config = dict(
    n_layer=14,
    d_model=160,
    n_head=2,
    n_kv_head=2,
    head_dim=64,
    d_mlp=640,
    vocab_size=532,
    activation='silu',
    norm='layernorm',
    norm_place='pre',
    norm_eps=1e-05,
    positions='learned',
    qk_norm=True,
    attn_scale=0.174,
    bias='all',
    tie_embeddings=True,
    parallel_block=False,
    init='normal',
    init_std_qkv=0.0163,
    init_std_o=0.00308,
    init_std_up=0.0163,
    init_std_down=0.00308,
    optimizer='soap_variant',
    lr=0.00638,
    lr_mult_qkv=0.5,
    beta1=0.95,
    beta2=0.99,
    lr_head=0.00507,
    grad_clip=1.0,
    warmup_steps=44,
    schedule='wsd',
    decay_fraction=0.718,
    decay_shape='linear',
    final_lr_fraction=0.1,
    batch_tokens=[32768, 65536, 131072, 262144],
    seq_len=768,
    doc_mask=True,
    train_tokens=294700000,
    steps=3296,
    dataset='wikipedia_en',
)
Each number is 128 + 24 x the weight over its row's rms, rounded and kept within 0 to 255. Layers, rows and columns count from 0. Numbers have three digits each. The size before them is the row's rms in percent of the matrix's.

# down: layer 8 MLP down (transposed), 640x160, rms 0.152, rows 234-315, columns 80-159
# up: layer 8 MLP up, 640x160, rms 0.164, rows 235-315, columns 80-159
down234 109:118108116115129130144189098135176101148154107123141137117122101086143095124167147112129111115091162180119180110125167157132124089136140120094127128150149140131114110148173136111129162135114144146173150108114145116128134094104153098110163135
up235 081:117129126136097100107100083124133101134100122106195142079082128124128119083116093124143148113114097152082169128144172108107114086122114125145116128138141120139131145125110142126174065125161112107155144110145115120098123125152109141167155131
down235 089:111118110079156144117103142115110181098162114111122139200128145114104159118127108159125162143105167072145102163138108154152150131106089095107088105158098132126057104161098153132120122177147131147121119104124096105123112140120138102129098135
up236 102:138079139159093141147141095122155134143098116123119139144161161128098133165099135145140151158112095119087142086154117126122111134095106140143136137118136149129144124139142176135128122114119139152161150167121120155160181134137082147152115131
down236 092:143179151088164147151101230117104151088128097128152120130080116144116108140131091127120122144141109101122121124106115132099081171137143096157133117102107091112136118103153131108146085168116142148095116171152145130093099106138119109103139146
up237 097:162089138104129122139136166136131083088137134132125157138095145123144129095130132149133101137129107087159107110134152115155172136119103056141140127114121113158145138121147155167139132117155180104145088131108103151127178135129154108131085074
down237 104:155139104113123172120145121133144139115116091161157099164135115132132153161112128112156125149120181117120114110167180143113141117146150126146134169109185125161147132175107127187140121133149131145164146140147116154139136071121090152080101162
up238 089:140129141092137093121118108113188118137111137099150123203141136151123083147074123106114145134132106117113130108085135136152176125093115126106127058111131059148111114146126137155166147108120106114159122109125148128111162141107132109137144156
down238 086:139126132135124155107147166100104096086144114135098135156111126097111110122180100108143121136105150137121092119128111088114151114129129147158140159158140184111120074108138125073120134136135157094108133078126115127143090072126126111127131149
up239 094:149137127167145157150087159159132094137159170150131136107150126143134070143100115133138111078141145125177107108105090127116140134131151099131170098149114108137145154153098174139121121068091141134091117132151127145164137140168128135128143105
down239 100:175149093114126126142171109108136100137105122125070147119131132154135073149113108143147171129090139117105140147133102165092080132160086095139127134132148166099111136188115145103096178157139099158084115077130130158105170117157149104110157150
up240 103:158115134116134109127180114125131139145104103146131093150136153095139110179126080140133115157169111102119141114098106135123102112108112133096114159094130120134126132079099124120127159112114153137161145120161127196125112149135112100132155116
down240 097:144157115200146167128098081183110118081148135094116105137172165147153111098141140152121149119091155100082107140142135128117158137112121132133121125096111116147141154134147122157140112074116186118093128099121100132143100125160127165169121118
up241 085:148165183162101144077136107123141095129149110108155098138144089135147137109143113122138132190132087150148129160140168146094102102138150160112144091097137098155087162138140100128106088118129090107108115121149154113124133108115103102168153156
down241 099:134109165162171108118129138109145146088157119136141119150106118101148123163112162062077107064155127164117098130094116136154106109130120114127146128107101132146098126128151126134097142100151101133115138098156142127123176091137152113130136107
up242 084:117169105135125099086124132129138092128152119151157133091144115135119130142122093132099108084129113054136139143109165112128136114128177153108143152161090081143080132082119136129128119144127119174164125139137142136111117117144138129141163128
down242 092:123111131122114096103146092138108123124099159136134095159124074132156133112135163104134132134149133144146150147112077133125093144149068089132105108127161141109133122140070108132163093108120173118098144121104081103119147149112115109140103165
up243 092:141137128121117144168135116124137098171151125175089078117153150110123124127131110138089119128147128135136135137165109123143101103088134090101102157106109077147111152118158135106170105105132157140150150127100149139089133166146108136173115112
down243 091:185136161131161137109115117120126086134161189156158160112111147169114152129123082103174134143135123126107097137116119140112167145141157137113181129121145132120120127131081129172157114151129121156115133116117107135119095128151123141136130088
up244 111:157114077131143086149129184076120110139126101131072158134114131170121142120145105094114128137110120145100085135168138170131116145154133106133148154150139116137092129133129097125134100089169136105089120078153151120138138167106100076144154141
down244 113:133108131114115082112173127127125130138092148087119120213167124120081118125124108113112138114113093131135098115126135099160096094126154102136164133141128116160126126126109126147126113103106107132139113128186143183161153144176137120152154140
up245 094:123109155127104122159138103127096092162146092101144161151127122129126135108159133114143149125138109122137123145112097095167134208132130072132152135133125122116087081117097144152129145127129107119110109167079110179115085102137140126091101127
down245 103:146125089108145123096098126121145122146154177098152111145072126147095147127072123166103107160189149154134111101115151142129145126157100097147160118137137139127127163118133100152152139109136120111156128154170105094123144097132100123121111155
up246 093:133122117159181110132151092108060127138107141168106141129067147152119125144084116179137126095116121120092109153108090115162131171143076162133106145171127127068102120121128116109065151122109111115123108151149096162159149097117120146148108168
down246 105:119097128077140134131088089138153092150116125162105176133090145125157102128114086128109111142129105094099092090120101139157114119154164092117121127129144115094119137154091109127131121122121119127142133146125103144140143134098180078156127148
up247 090:171101127117107142157099095119126113121148158119132123123144137133156126141139148105155122089096145134102104134129178100126117142089148151148147161150115057115155136146148114128107148121162134130094156105125107138124079120128137115120151114
down247 096:118144125174140145078126151090146121071147101145148120180143167128163133107113161098125104129138109123113146157120128154138148130103160118159119135136101123115157144126096106111135126084135111195095090121126116160129107144130135155183161110
up248 094:122137110170100148159137098156135086081107151162152114100085111115108151125139110144133149116134109132090145106132136171131129123103184159162115103091143112120128107119130104178130091157119108129153144154166121176130151159130139126115128141
down248 093:125112129102112112120099161106138165086126091139120172102158167141147121111143109145134099162130119143140120131183118054120129127086133110161156079140102136131150103130087162109160136158102155103112095122114110079113115108124110127163139100
up249 096:137150137125132147132128133169108191134113123160134155145116125139143185108121124158100111150138086101123137142122125125125132100102136112149137109147083114123112124168174148135104115111134132131101172084129131113099133142106104093166167120
down249 109:159108104129134172091120105119098121147091103150076159148109186160114145129118093127146161102103178128157132122132092103081134126138137118103062109123117156159134163139123127158136116126110118126154128129137133102137155153146108089145117147
up250 093:171122124102076138160146114129144107080143137125099135154123090156089110123123123159127106112111134081153127122120151132136108090123147115136110170124135107136153135149138136107101128105167136123141152145139139160204114132090172127139146124
down250 099:076106135114153094145148098097131065124158154100145128115169094118123115140110095165099112162094155133140138142137159148147133153148172146123130115092130137147121167169202084113156123104133120158177155146155141092142138114099135120125094098
up251 097:129083105169129124167148107140143133120085099149130105133120091155116122147089073130104098084132134172152132157121091112134102130155119124129184164153143115109106124172139130091078116158159112128127142146136150142138107119147146126088150089
down251 093:166173116159119141094149125143141135125190153127100145126129174137131111105135142171186120165158143077085127120105132143145124153159118158173108152153147136118099128112154119122111160140129152171130113140145127101136126127119102141176102124
up252 106:131139115129110104155111187110142072120079121111141084133138126152133137159134114152144087127121082124115137101175158131095136150106090125154125126157139149136107109111096110172146164118179112120137158148131150154112104148134133076119125133
down252 098:087160120136143140085103114126085196134138144141099168111161131101104114144141140150136114128146141154137113159111138144121138117087078084118142145122120115098112141096093096128121114114113127057153092118106090134164135094119133100176108074
up253 108:082158176150134121128135121143113148081120134132140112169106143131159158127108126111112105110117141141130131136140130096108112127158109102132147124108132078116150136146079067146066149143099136107141153144130086131120155103132122144123167101
down253 114:141100120135115055150108110122104130099117100130086145167082119113155130122130130166138136111114144163163115122127102080146144168109131066111133149113156088101141138117106095145116170149140117131118106178118124131157106149141108139132162135
up254 108:150094116130110143172139123087121085136145141164118123089084130129079110127092135145094158149100128110109101098146147082120104151108149149123140124114126146144145139186120045153131125094116138150135143120152087135165158113140099152148152140
down254 111:125150116118157106123133133114119122110124139094111141111117146146118145093136172104118136161137134143130162110119104141100071167131103140103110144080149099124141105154153175134095133140127127116115146115085130078164141124164151139180114111
up255 098:129089129124146122101119112048080139103103130133149121101085100127106083111132161130152099127122151167113157114094116135179143143122157092112154153112129136121106097104133161138145147083166127141106077153107138134144129143118082127128086126
down255 107:134109130132116113096102085083151110131105139140138130108129095156156149092083165163152113156084105168133150084147122137124130119106149139101141109104112126165131129145132160081116146128122128102100151130107169109147128116132129110131091157
up256 100:113112067122149140123123162160088125124158157175126146109117085132127123123125168101098149144112106137112126143122142073115174132160100127113143095087131133148094141123121129147106086086121175152148117141145125106118117087171128138115135112
down256 105:094140144128090152115126143136131125107130095134116108100066147142089152092082125166122131167119156108119085157129120113110153125104087174165105111113112134130113120138201123091141122131108097134172111121126113145124109115146139164114059130
up257 106:135133138115088177147131167116115099156103135170108093119147124158132085137142146127105131100139172101103115135126139137117096108142109094168118120133099144103107110149110104151133109132102144110128111091134163135179130142088104110144106138
down257 111:136114110149094164117114154108136126158101131103133139093155116110144156126153144129103164109121098171124154094131159120118118111112155076087114143115146128160145111169115098129098120142105139127120146123142117100166076128111097155133161139
up258 093:132100129142154151104116128142144143125170148155152149125117075144161129118110144149104154107117103157118117144147082119063140145092112138101149118119112164172129144144119092116156144095116077109129179147134101103130136111124107162108123148
down258 093:142155147145119131094143129083178147152143137136130177117142094105166115149107104136148115118123156145159105131123130135141164118100095094148132116129128161150136129136143149092180129121140139115131097143121130110098102135151142153106038113
up259 152:096141073168149092134155157131094145106126125127072153089127159164155126099163099085114155119101112145116115134159127139155110143125123080162124153150137127120087121147134092122147112105138139126135142126143131156138144147131127082094133165
down259 090:082122129130110130118120130155169136102132134133161162118117116111146148095120090094129153124156095153107189120141142122139178155133128118135112165114119121081159110146156138106112091120101147094173110132093165081117114113105137119151129104
up260 099:142128132144151066171133104107078107126141153148120162177098143162148084129087094145141097160139127141164126122104108143165093174105128113149106080108135175166138116169120135117138057124140121138103118093141138120088095114112105124134123142
down260 102:153125126131104140158113148169160125116116122148142161135118134105138161109108108142144088135158125075125102114155194156137117168103105147127143099131106111088126114113097134128151203101113091129137090151161150128134134150147100132128127157
up261 098:149136154170163119090140164152091146170133138150104120120122144126155151103101133179140147138145099113142126143092110146128127169100155146162112116123139143113139121110122148124164124104155143140111106145087096118154127102202105140139100102
down261 095:146148106103087103130135115102150129126152115099149131142106100120124117107182169108133157152148120156115138127164120123097151139141109097107068119145136131162105161148162159130076109151081101132095141108118130129126091129135144120111125075
up262 095:173155130146134122105092180110128097106126190163119095144183138155101115163132099130134162179126137197119099180147121124159107147104143139115114119091111120150134100090115102126114133115136123154130138107155113139118173145128148147127140136
down262 089:117139096106137142147148129131159173182140137096170116103072144125154092124184134164165119103140113089158123080112162119108114108126125123121144125145159148157124123150119115090137106136087146141131110131126129099131130170182061119124153139
up263 114:099121127084101120127115133135112124127117098146097132119128137069098141120135124099164158131089112108105136125125150093126110125137097138095101133107126144146126165165117124105121130120104143146142159117148114121099093153100116139135099153
down263 098:126144129105143132130151159125101144090131092138125152126102114138128145119131133120121129149144131142133107144164108153117136096087134114119132125146159169092096122114114122128136116139133193122114112130161097141130161094090086101110096118
up264 088:112110134156109159126166157124114089140111144156198167126140155124125106095127120095160102102125067128141152135201107143112124100139135144085151115098103114105148133135086147146142132105203098120130134174144156110108112134128133140136144159
down264 094:116107074118127127098153108119114072138081121134156140143093142136122133128087151092122150139091129096120144104060123142140146138134171094145145131151108171121114130126126151099125164165133113114112094114128130123120145122149136192120134122
up265 094:143127054122115121173138118122142107145087130126142157092133088146088101129146126137107139106134186144132082094123144088104134154126142126177138114141119105139105132118174128133158112130158141102140091149113077094121131137155092121158165112
down265 088:138109123137143153130153122070162184130146133114146133162145085136137225134117124145107104138108089112122154122140143150161121199109117167101117139126137132129131141155116162123114146172114137152140141071112122101137169106148136123129091144
up266 110:148129160126120142174116124177113125124089136119160146148137123180145070093124115110137065096157129131163144116106166149118151122117125121150139131105113108110168131151124146127111159088103142172110136109165133162146098120109153107092096145
down266 105:126092129089149168119157123133157137108134152118097124140160124105138119137137149128096117132105146113116152161146188128136113117149127173130080135133168114134155107138163141102151124128116142117174171120113140120104181140170138126124151160
up267 100:101122116137171142127164129158118108131128094140194111145160101175104148120121148111124102107108116093161097179118109116137125093133127143115098130146109176131169100153150116167136102131124131160167142143100143144127162093112141130149127103
down267 097:133101125151148121105095095109095103128154177100154157109111135134121138136097104096148160151113130096156123135097075106132138175096100126115138130122116162092107098098152161132107129134121104114120095152144083122116094116134088174081125181
up268 111:122131110141129138140107131150109125124117159072168140122134130154116114165142114134135174103140089141134139110174119138164095126114134088126128147157116185136155117150117139145133103141102141122102122127102132153171087123086089111121107103
down268 109:125115090144163142142109122143098094122120126125165130169128095125145122159158119116071111143144128115118103122103110123090116124141139128148118118109097135137105128126155105126109176104107138139141139114146117106138124118122121116126123115
up269 112:118125138128091115148120138143103126122151151181141110099135103134120156120137108095082125094158101133133130137111136153151124095123135112105130116125120159103153133142116099080140154123144104144155130115139148147094123136134155149135168132
down269 111:110102144116140095124101176136121118169150115135109078124130134112146157124100116127107132140125131135136118146130145105119114105118127125133117138106112108126152176066088109164163136162159088159116160158158145112101133108134170160102151101
up270 108:123163139137112088113095114143120099082132119112090123089138125067134116097116128122114098129179098102130133112125120136160152139113153149116115076116076150131137147171118117143104137112125131122108098108129113133076147122128147122092144152
down270 097:155149121124112116131141128158151134122169136102121125106147098186144101116130161169102171146138148136130122153140127141133103098148134116101142080115107095140113135113121111140133151141137078177136148146153095102135076187140149143101133113
up271 087:096124144132128093119137158146114154160110127109129166147127094163134128149136121117119128135151132135113104158145089110179124142114132128132151129132082152075127116131113129140092142140135136115145162148170166104122157103119105149115164127
down271 090:144128099134085157148139157140127137103127164164147140073169137130174121102135136108168193149116099110110121107123165143119154128127086149172128157164185130133123192129149152108156138094117125117146120130102100114145142150098149088173129132
up272 096:135117096104104123115115100125167135155079165106158113069153162102130106119128107111172099116123119160136151130133126135173118142143118107116121159107123101175129119141137080123157100152149131110072091134164079132121126128108123126146125171
down272 088:158125113162108100124107091151132098132128136124071120098159142099133155155119116149120154123082131143164149141119106080118126157135155130118140136129137129124101081151073163115157134086118088099114123136134168127151105132130156167155113140
up273 108:127109129114134109163130093142133161161171141138152133137106134144144095142130121104128137115131110121168164159104109077170101126131119124123126148101108132134162107148090158123070088088157150118101136126121114116100111124091125140074152130
down273 104:138178152142088123096112148149119111114126078172137174117154129084136159131089112143108126084130154098133112136128112152151167136126158138183129098158122161145131121124118134145142072127143150147125123117110117139116090107146136150101163095
up274 091:163127103121141101109144137123179128105129138101171162106090122103150094155088104103107164143137110132134141104122133115069112125127141128145152132112146134154136126100120127140128123108142155099101128134140116162094185136140115135139178102
down274 100:165111111131102117095143143091156129128139123129130117131088167094159128120099104123088149133079133132153150116134056167124162132134161137150161132123107131128143136167137137141118112108191154138080127083125133123129130085117125125122118084
up275 091:166129144133128107097112155111121124108088148142136161077146122126151160118112118112156151166115096178127138127127122136133127105138149162120134116157066142164107130165130131101110144114078156149166108128114099126165138154175105122103120101
down275 101:131108146137167135147145149123154156107139156158138153090095125130114152073198110131136125133158122096095153158112151163122126099097130112134155111094121096089118143179162087145120121082096136108128115152093130110163106112134128139110094129
up276 165:091122119160127074158150120125104085100115130103143104127148115123066133166061096111103135163155107094156100130148164123139118130111135106130142108132141112165182123183150152131135112105142150154139125119126111127161130143157163088152115155
down276 135:090113170133134077148196158098135146136122122083123117131140116125091137135086088127142140146159098124125111117139161154142140161153079116119145121155167089138140105147126144130094118127127099102144099105138130140130137119160141093157099108
up277 097:149143147165132125123127076112128115169142137111216133133175112108149127171155097146121101141120152097115106141161133120108117124126112105161146138096095126170138128091143108126122102087108142132139169122134147111117100144134108167148167129
down277 104:153128080112142172120141121123145118161100109122161155133148143079138135130126159125090110140104131089133148093134138157170127128147119099167177107093138137120094153179134137114114101115144127098106158109131132082109102109162143140126122133
up278 095:109137137084104094165143156138134115145150094115147066137138111107164100163121124137114120106123152127137142109100152084097124096124115108110133145151100135187106115136140070138125102086109103144091121107135178137106122117134142105124149123
down278 101:145157103131131173140104122140194138113100108122145143164116111115072123103159112117133150121142081070151116106151136112136158120127132136143143138132138095122129148153141153108135155103129097128153088150126128135113161142108094142165081133
up279 098:094091129086111126095118133119105142121146179112122096111109183112130157138110141102120143166104097125133177174108174128148097114122110161109098128128112104119129152117127125111104143139141106118169123124122090127152149133112112137146115112
down279 094:139148114137162146127162134139171157166100106149147134127122123138108118097132132135139139150157175128111110142153121113116127143134122123143121133124140137100087111119168145145153134138109121084113135139106172126140107124112124102126157119
up280 079:121128138154060093124079147173149122177149103140078111140147155115141148082134119122153179116109148106140113096139115136174127150072168135126139161094150125087131114129134103121141128111136141163159094124116113129134156148143124112143128113
down280 081:153129127120171169148123114098109114136151101113195135134141144116146130135112151151100098139111126129117146123143120165115113134165120100105142086155099144103172127104127197130141143118140135110140139120115095120103150098134108188133154171
up281 089:139147159107120116169150061189078159121110125115171160104121109104153091110133106098144113156133140123142156112102111132102075116117119154087121120128149122140135149186157123098126089152103096117145149116164086156105126135126106133135120098
down281 095:112069143090145119077114139128104094149123166141143092175121104103144136188114136166140113172130152136104136104135146097157139154116140078133121159113127139145167085061113162115113134158141098118124125133100114127158113117135115153115147112
up282 102:103122112105155131146096134132104124100115104091115151142142113172134096104109163161102101129126105091147139109172096087093131158148155094101120129109119134149149138101127117126111132117173206137181114133178138130156115137161144141106135130
down282 102:135145139114091091119153132101084153108157138167132133133116145119174131101163123145101157155127164123148129141063054145133148131112128156133178126120157087130126121109136172124138144133084127107138157158137136122129112103158175140114147105
up283 099:117174146170146172116118096121180131106138126121117118155116138144171122155108096098107100148146104115114144125152138151165125134090121130092160166148109110141135164127085150116156115110138145115159128150138121132148123106137116165171093140
down283 095:078113143070126115105167108085163166120137103133125128117131120125119158061139124111168084109144157080158115128131112129136112188115175129081120128147171126165170102112102150118139147136135161108134091084081135113150084125134125100148091106
up284 100:202137169163135124126136129127136139113092131126110134143103153119086116138105132093095155162189112121115132119133123113137114129128129135103117111121134155132116163111150099116111190120117169146137116195108138130095134124119104150116123157
down284 112:092113136148105133125123127149104126170117102086102100171110138083128153138104104134121147159114159105128102092122171093127093125107115150077161114152087123144111150075118117124113141088116154150128139141106106131110205113128131127146141137
up285 107:115109156137118114140117169120095124162138117109112121141084168149143144165101104138162152159118103149084154129149148100124106111101108163110146092129119145103139175120102159089145106130149086163154118102124137114139087162127170119149111098
down285 097:129168127122131121161156114152126104080129134138150146082135133102134120122121102150072079095147138116145124130148126190132135135148140139122154144157143125130136129122175146120114167113109145114163164164103127123157108111112144105124146121
up286 100:088116123101126098153137126161130161150127140108136134082070093106141088101131117127141118126115109082146125061119144096149130164128111149138084131129142115163118146165113176130143148092115162136134113165146145125133094154109141090143103089
down286 094:131167132146144147095099120125099144122140134151119152155147149119150147106120122191149113171136101122120121186121087180136158133120167164135164109100076134124123174114116128150122125141149055119141126135077143120128147120108116176160091170
up287 099:121074129135171113159147115109147096138120157131155169132175151170110143167134156087145138146106138092145160136149151122107105119127177115128128125138089146121098156100099121150150107105148153109171125117115077072125144130113118089126097163
down287 100:107149106164136139135094171150159097165135129150140140163100155137130168124107159166146116147133140097114116142083091159121151087156133133148131141135101143125157141115109179148124121131105135105115130136105143120089126115114173180132161125
up288 106:111174090148155158108148132162144080164167114117121147179170107132150127198119073112134149124111134141120172158129129107139122108088132108156132109145160097129123143106156137114129134121133147147083127137111106169104155142154132121124097109
down288 112:116121102142104123127133111136108151112147101131111112121122113142128126148179162156126153124159136090159104118157124115137128111127138116099084150143117126116125137132109119141154073139137169112143128141127097124132160086137143127125169110
up289 100:115149118159157134123154156152116130142123125143113092145143111101176113115094149108131160142143118068105137169099140141081153080078178121132102106156141112117136138176098134113130100132102130094092105126143162104107103120100146153145097094
down289 103:133144125100136155157177109154089118104127137104136119160149166203129055166106163097124141087133145119114088128119104099113165121133091104119159174167086143168170138122079107101125114130117163122132139123162134132163134132147099114115130110
up290 095:102114104093132120115143132091146112140140098102087104107116123139125144127154175120120108122163163140113147115174117142129134142095124159113159143116125057110109125062087144153118091121176138091142118124107138116167122082093155132135103116
down290 095:100103135167116160136145151151070120107126104136113156122104130123132183068101127168108155101147104130122120123126093156107160150128116116153108112139147170102124127096113114134166152141145105149119135117100105132141153146143211153116143113
up291 099:130190136120074097121103109132150140168127182121140145088137086157133097142118126136136115117124126177173116095130118141135133113095115127086092110124147091187128112094126160175112098154111105138132149161146092122156094146123143158119129114
down291 103:127081112135102141130152091094151149121135112096151143121115155115111135143125123159114113100121140144165142181072131138177108112137141080121089125123139109159110153148144204122096120151110106157141148109141096145130164117078095077142105120
up292 098:130105109086122118138124136139131144112094155135099117123117149109126142150160137097095124110152121119121135140146130113063121082129120148171114176170063131100067120128127128132120129102151149115091158104126116115146162091143157158143148136
down292 098:130136131166152140159166182140094128120153149135120123117074129094091093173123088123101117120123114148100121154104147116150105134137100120096143140136116148138182136121090120149124120106092111129109162137184131107142107127152152120112139090
up293 103:150173094136176154086149104127097093135136100104140132100137125146180132109085132171113113144112174105110126130085132127169117189120152125156124122112121139166150113112080097184132099139132114130132097117181138131153111132091124084132117116
down293 103:105118099118069140097179141107061158146134141135116141150145135113142094117108134104092145145108140145131118120137161100111153159093111098137121099100129093084126159149158183088159118134094070150142172120158169126125119095134129121129137137
up294 093:138128180143162140118140105119153096114184195130087125085100137132094162116113145134112132129148161112098144134104145155100155134129085150145108141086123146125122117154088125123100128140156116147110149140127128154103116184116147127146149120
down294 100:112111147101158111121132148120086152140110125125182167129121123146120150177125121146141141155105099103127114099163130158109110114134107089101182129110124132107109147064198134119127125114145118151147153102156140096179183137146121146153133098
up295 098:119146105129150073130081127130085162120167142098167090117080079135134102154150112061129121119123150166147152112147162117124096154137167138124109138155088095134123150141137100097126125125146111116130119141147118133115125094124150126097114130
down295 101:117110134106161135129119172087136120121112144127076119096059078130097115130149124118148141118125099145108155120150129102098068132153108127111129140158109108129118127132118134108109164166166117123178083162137112125090118126109101154102127145
up296 124:140144125096183082138105144145135118140138140115081124153123159123166110171112124119149137166140074151127124142126172075112090169093096099124178131129162114081133112157134133088111117147140097148112137116127121172121139137144132096153125124
down296 112:105124090137121143140181147101090094139118168122180102107088124137132111149131129097160113133171183130109107079144161126127105127089141146171105131092098121143088103107187129155116125091120140146142131115111101068117095088151149156157131106
up297 098:158098108086158093052173143163155121143112123165167074104115148126149148119117129095122148120102190158145170130117103144137141117130139136168165151125110111135123093102115115166153113127128148119132135121120132101121108126145164142129133104
down297 103:105164152125136103099099122169117145121112074113158120117126131153111072155162116166159102142120117112117157132162149147125139139130110169107144199136108146136127148129113094160136087106108098145122123178170145152139109096105109104135148097
up298 117:158133156127134178111121172165141125119120124131183153120136150139117115139119128121134131097126149086123142147090155102093133115118111135117138118153122174072121143123125158141148126127103128202096097138127096091121097093096108082114136136
down298 109:140082138126114117167162123111147130148163148138185132098141107138134138126188145125143168143132111117147153133116101138100109111076130124078090124138127167106129158102132140081160141152140143146158171094113148147156164118114158110126117160
up299 099:169142162093106121162117155121144085127122142124122101156117097142156115090153159169132113158087104132129140160147103121135093139118141109089148163100145128128109168095126133140100146172119116135149153163108128137156131139144163138161098128
down299 100:110110110138126140121108105127147147113161111131137168110132139108112139135112131093131136104118165150153111167130136107159133127102060170162146130177137127124107094158157120112111129102108165090107157115143122129095151118123091129113138137
up300 097:161149112088122104114148117159163139151103153078129140141128140113171142093145107184065111201110123140115151130135130120094115104134138161139100131092087106126155114131116103115162150111150173093104157145094131110145110143150122122102117095
down300 098:135169139098138152137171168107134137126142151097142112131131127110141108105127124106112136101139132139123138100108094151133160141183132106135174130110159130166141133171132154117121071126082133159135119154109120177105094122161146111080144116
up301 093:131130146123109079123114126142162142139147109139161118092125123108139155079152118136129147106134152128132106164125121136072090161119116115118148141072131130102147131150089150139162158115178157118154163119114124134121071147148133140163094124
down301 105:132162149149118147157176133172150146139099097145128144107139107115093125120100153091163138135107135141112130112138154181108118172103173119136133105165107145148110114083173125112124142174144084109115140110061123146140146110122165142158085098
up302 125:091152114152144129153172153117130122116155158105139136164102116170149132138132100145166136156160130155168136117090121129138124146107108139133109107141145094110143149110145122147131137110130122130114112151116095136096124135106125118152128184
down302 105:085095099118108150139137099124138151107165140156149148151136123138148131090098115140161144143155134131122157087134120150155158136158109153114090147157174122089131135145114152125106080094114194085117142115153167109149120119146137107155121192
up303 110:114136098123132140113147133145067084137098153134163118124096092113175123154133154104118108148122120134135144065105107098119142159118157125097124103112156097126108138093158119094124137139097124131134098130105100167113134174132124149118113102
down303 101:107142138149119128150124111107097107146141087130100127121131127100132121170112124159118089104145133128109120170155137086121178115109098163113114115136110145143129121145185101190159195111143114117127094172135107084112086108129157134118141091
up304 093:120143117130094124125074111171085141149110166117107117091096113111168109112130070126079136089144151122082128119141163124171152168122172167114083114129134135165077186139098127126137139094152119160103117101111098173143127147122176100149090127
down304 095:117133059118110142147110108122076138152107112121180134120122105106087117118096089094106140085106134077141141088127142100125087101126129105153147105136086123136126099098156131083127140113140099108109126132128111083113146088149101149135136100
up305 107:145145086144139102127127109118101189130123098104152107066082120097117113171126114160119134153138106108132073107113147119133072093075114174102103136126181155128141176113166136120083133141126125135107134164141087160145139131112118154105121104
down305 105:127160119141130106130117148133097132104157136098113150098134100103132151171148116145147131111115177087168140127121131143069130112147116145126139110099125108158131135107153132157150155133108146156100124136094139169138160142124137113144135083
up306 108:115103127134145137172132105122088140076124185115144113121135140148131176123134129090115167148131091091131133151169128121143153123083100142106129089092188130119171139108119105140118136109160102154148126104116145095122138128125147139115138102
down306 111:158133090115144157128112138124160116136183151162127089133117149153143186119142130172123127127117095122175120124089117130094132143127143144137129138122117113101103154087116139148142117100106154141109115138118110090133119152080109154116134168
up307 112:122121121117132137150100172147080142141151156130133135137165124123134104148106123101139105136115111076156141108115102124115134152114124154098117145122093142064152150163143177163106124168136129152159146128155124132111101172159146065144147162
down307 111:138140138176171172123114150175104161108119124142116145109141150134116169125121097174131121120125163149114133123113127097119143149156127116162165113170101139125139167130163121116125147120097109111130120144141179112166088151115123142128170113
up308 108:157113136133110144123103149169187125101095122122119122159142180164117142137157142142097141107170122118126111137146109129119108114142110102129140170106150120135158136134109108121165162114125121133133143100156138113128107112134167137146091079
down308 105:109107118079176132136156101103094122110108125091133163132131126114136112110109104120136116124119116127110137155135165113151139121141132131136151112156153154139129139089131118126104125169154134116155108178105100137099051123113112082114160151
up309 087:190119146109106123112129137138119128141148155121189172110119146104098114132115114134149099095092139130114150118128096114147126149124156140065071116145112113110086103162092189131101122124150102108114158135125120125098134151128131085108121144
down309 099:131121117123152139148114101138134191160105140139130078121101130127085134126090146129176153096120106163129153137118169148126108133152078090110130101116163117134134136074141109129167135139126147141127102112145159137160139112101124139132143105
up310 095:128132111128121125126109121118144104149140118073170146178116136160144119119117106148173150133105134106118107097128140171147115129087105123122118124165170155103138108135172179166115107084143114085090137105142099114153133166097130144144114085
down310 089:109150121170101090134124146159116112162174078139118143122106116123129149125105078108107147104105173087143153108110105105126110144117134116132139143135123131161118129166131165133114125143130156175125123138104140097123149099142110132120091116
up311 098:125119085164139075119175139143139111153126141140105123089120162106156118120161104080135145128121122172136108140144138127162124106100146111124159155112102150118108057159124141124148142074158129117110100119139132136153140132136125103143116186
down311 102:119121129131167120149121122081131136144109135134137071142157106109104113106122161099142135130145136133131090132108101138096121152124119144107089158121134122155125112112120176121130145157151121133136113121152104105110143109165150187125136086
up312 091:156097064139092101114123146131119165156107112168107129140109085140132127123129108171114138113085126093131135124139129147157122154137095108140089120163143128100147140079123112155130080135124131119141073154151158162155169139139134125123118137
down312 090:133111133138122134151157132111159132138147129119162111086138140101097121178135145091140152163160126123130141144154157133143083143117154136162117154146145147151128117144172074128134151128130150134105168142097128078139090128140101123135126110
up313 116:131114127154106103129130075121112123113124145169100146097121120125095137133129095115152140070133174116131143139113112162112142153088124103194157110144143133166119136095145117119125122147167070169116093112125124131116129098144140116122114154
down313 090:143117149110160070084149171109148158143149147139111124150114154124134107101158128075173117124173145115119128119120114170123157153121152133141119133118147143077102062127109171117120078150127151121120162191101124170125106136155119124122122124
up314 101:101131106110189119150112133098113130136156181134133147115098152147114153156133091125114138150130133102124157158145136195107120145162095157055107147124117149133092119126093106159131158120106106076141118161144117117110153091138143150156098160
down314 094:112167134108123138151138142148145096142149110112101136174126097138112097168150114136137137118093120153140143107135164139159093122129164143106060120110134145159132143145159130110161170105167116138178135121159138113089132133155194132170162111
up315 098:124097155183143110113106158144168109140111150062139115102137143158165150114094130154098113148125091124154179127116144178100131128097090144166132111135129100154149123114126136110106139148196098137175135122120113096119130129117141155172142119
down315 102:119123128085151138107108155140129129162123107129146142192115150125095122141161178143138113096135128106115150125149079136101121091130148098128162115129091113115087134093101104137131101135166123144088137153117119136108156157116116142119188107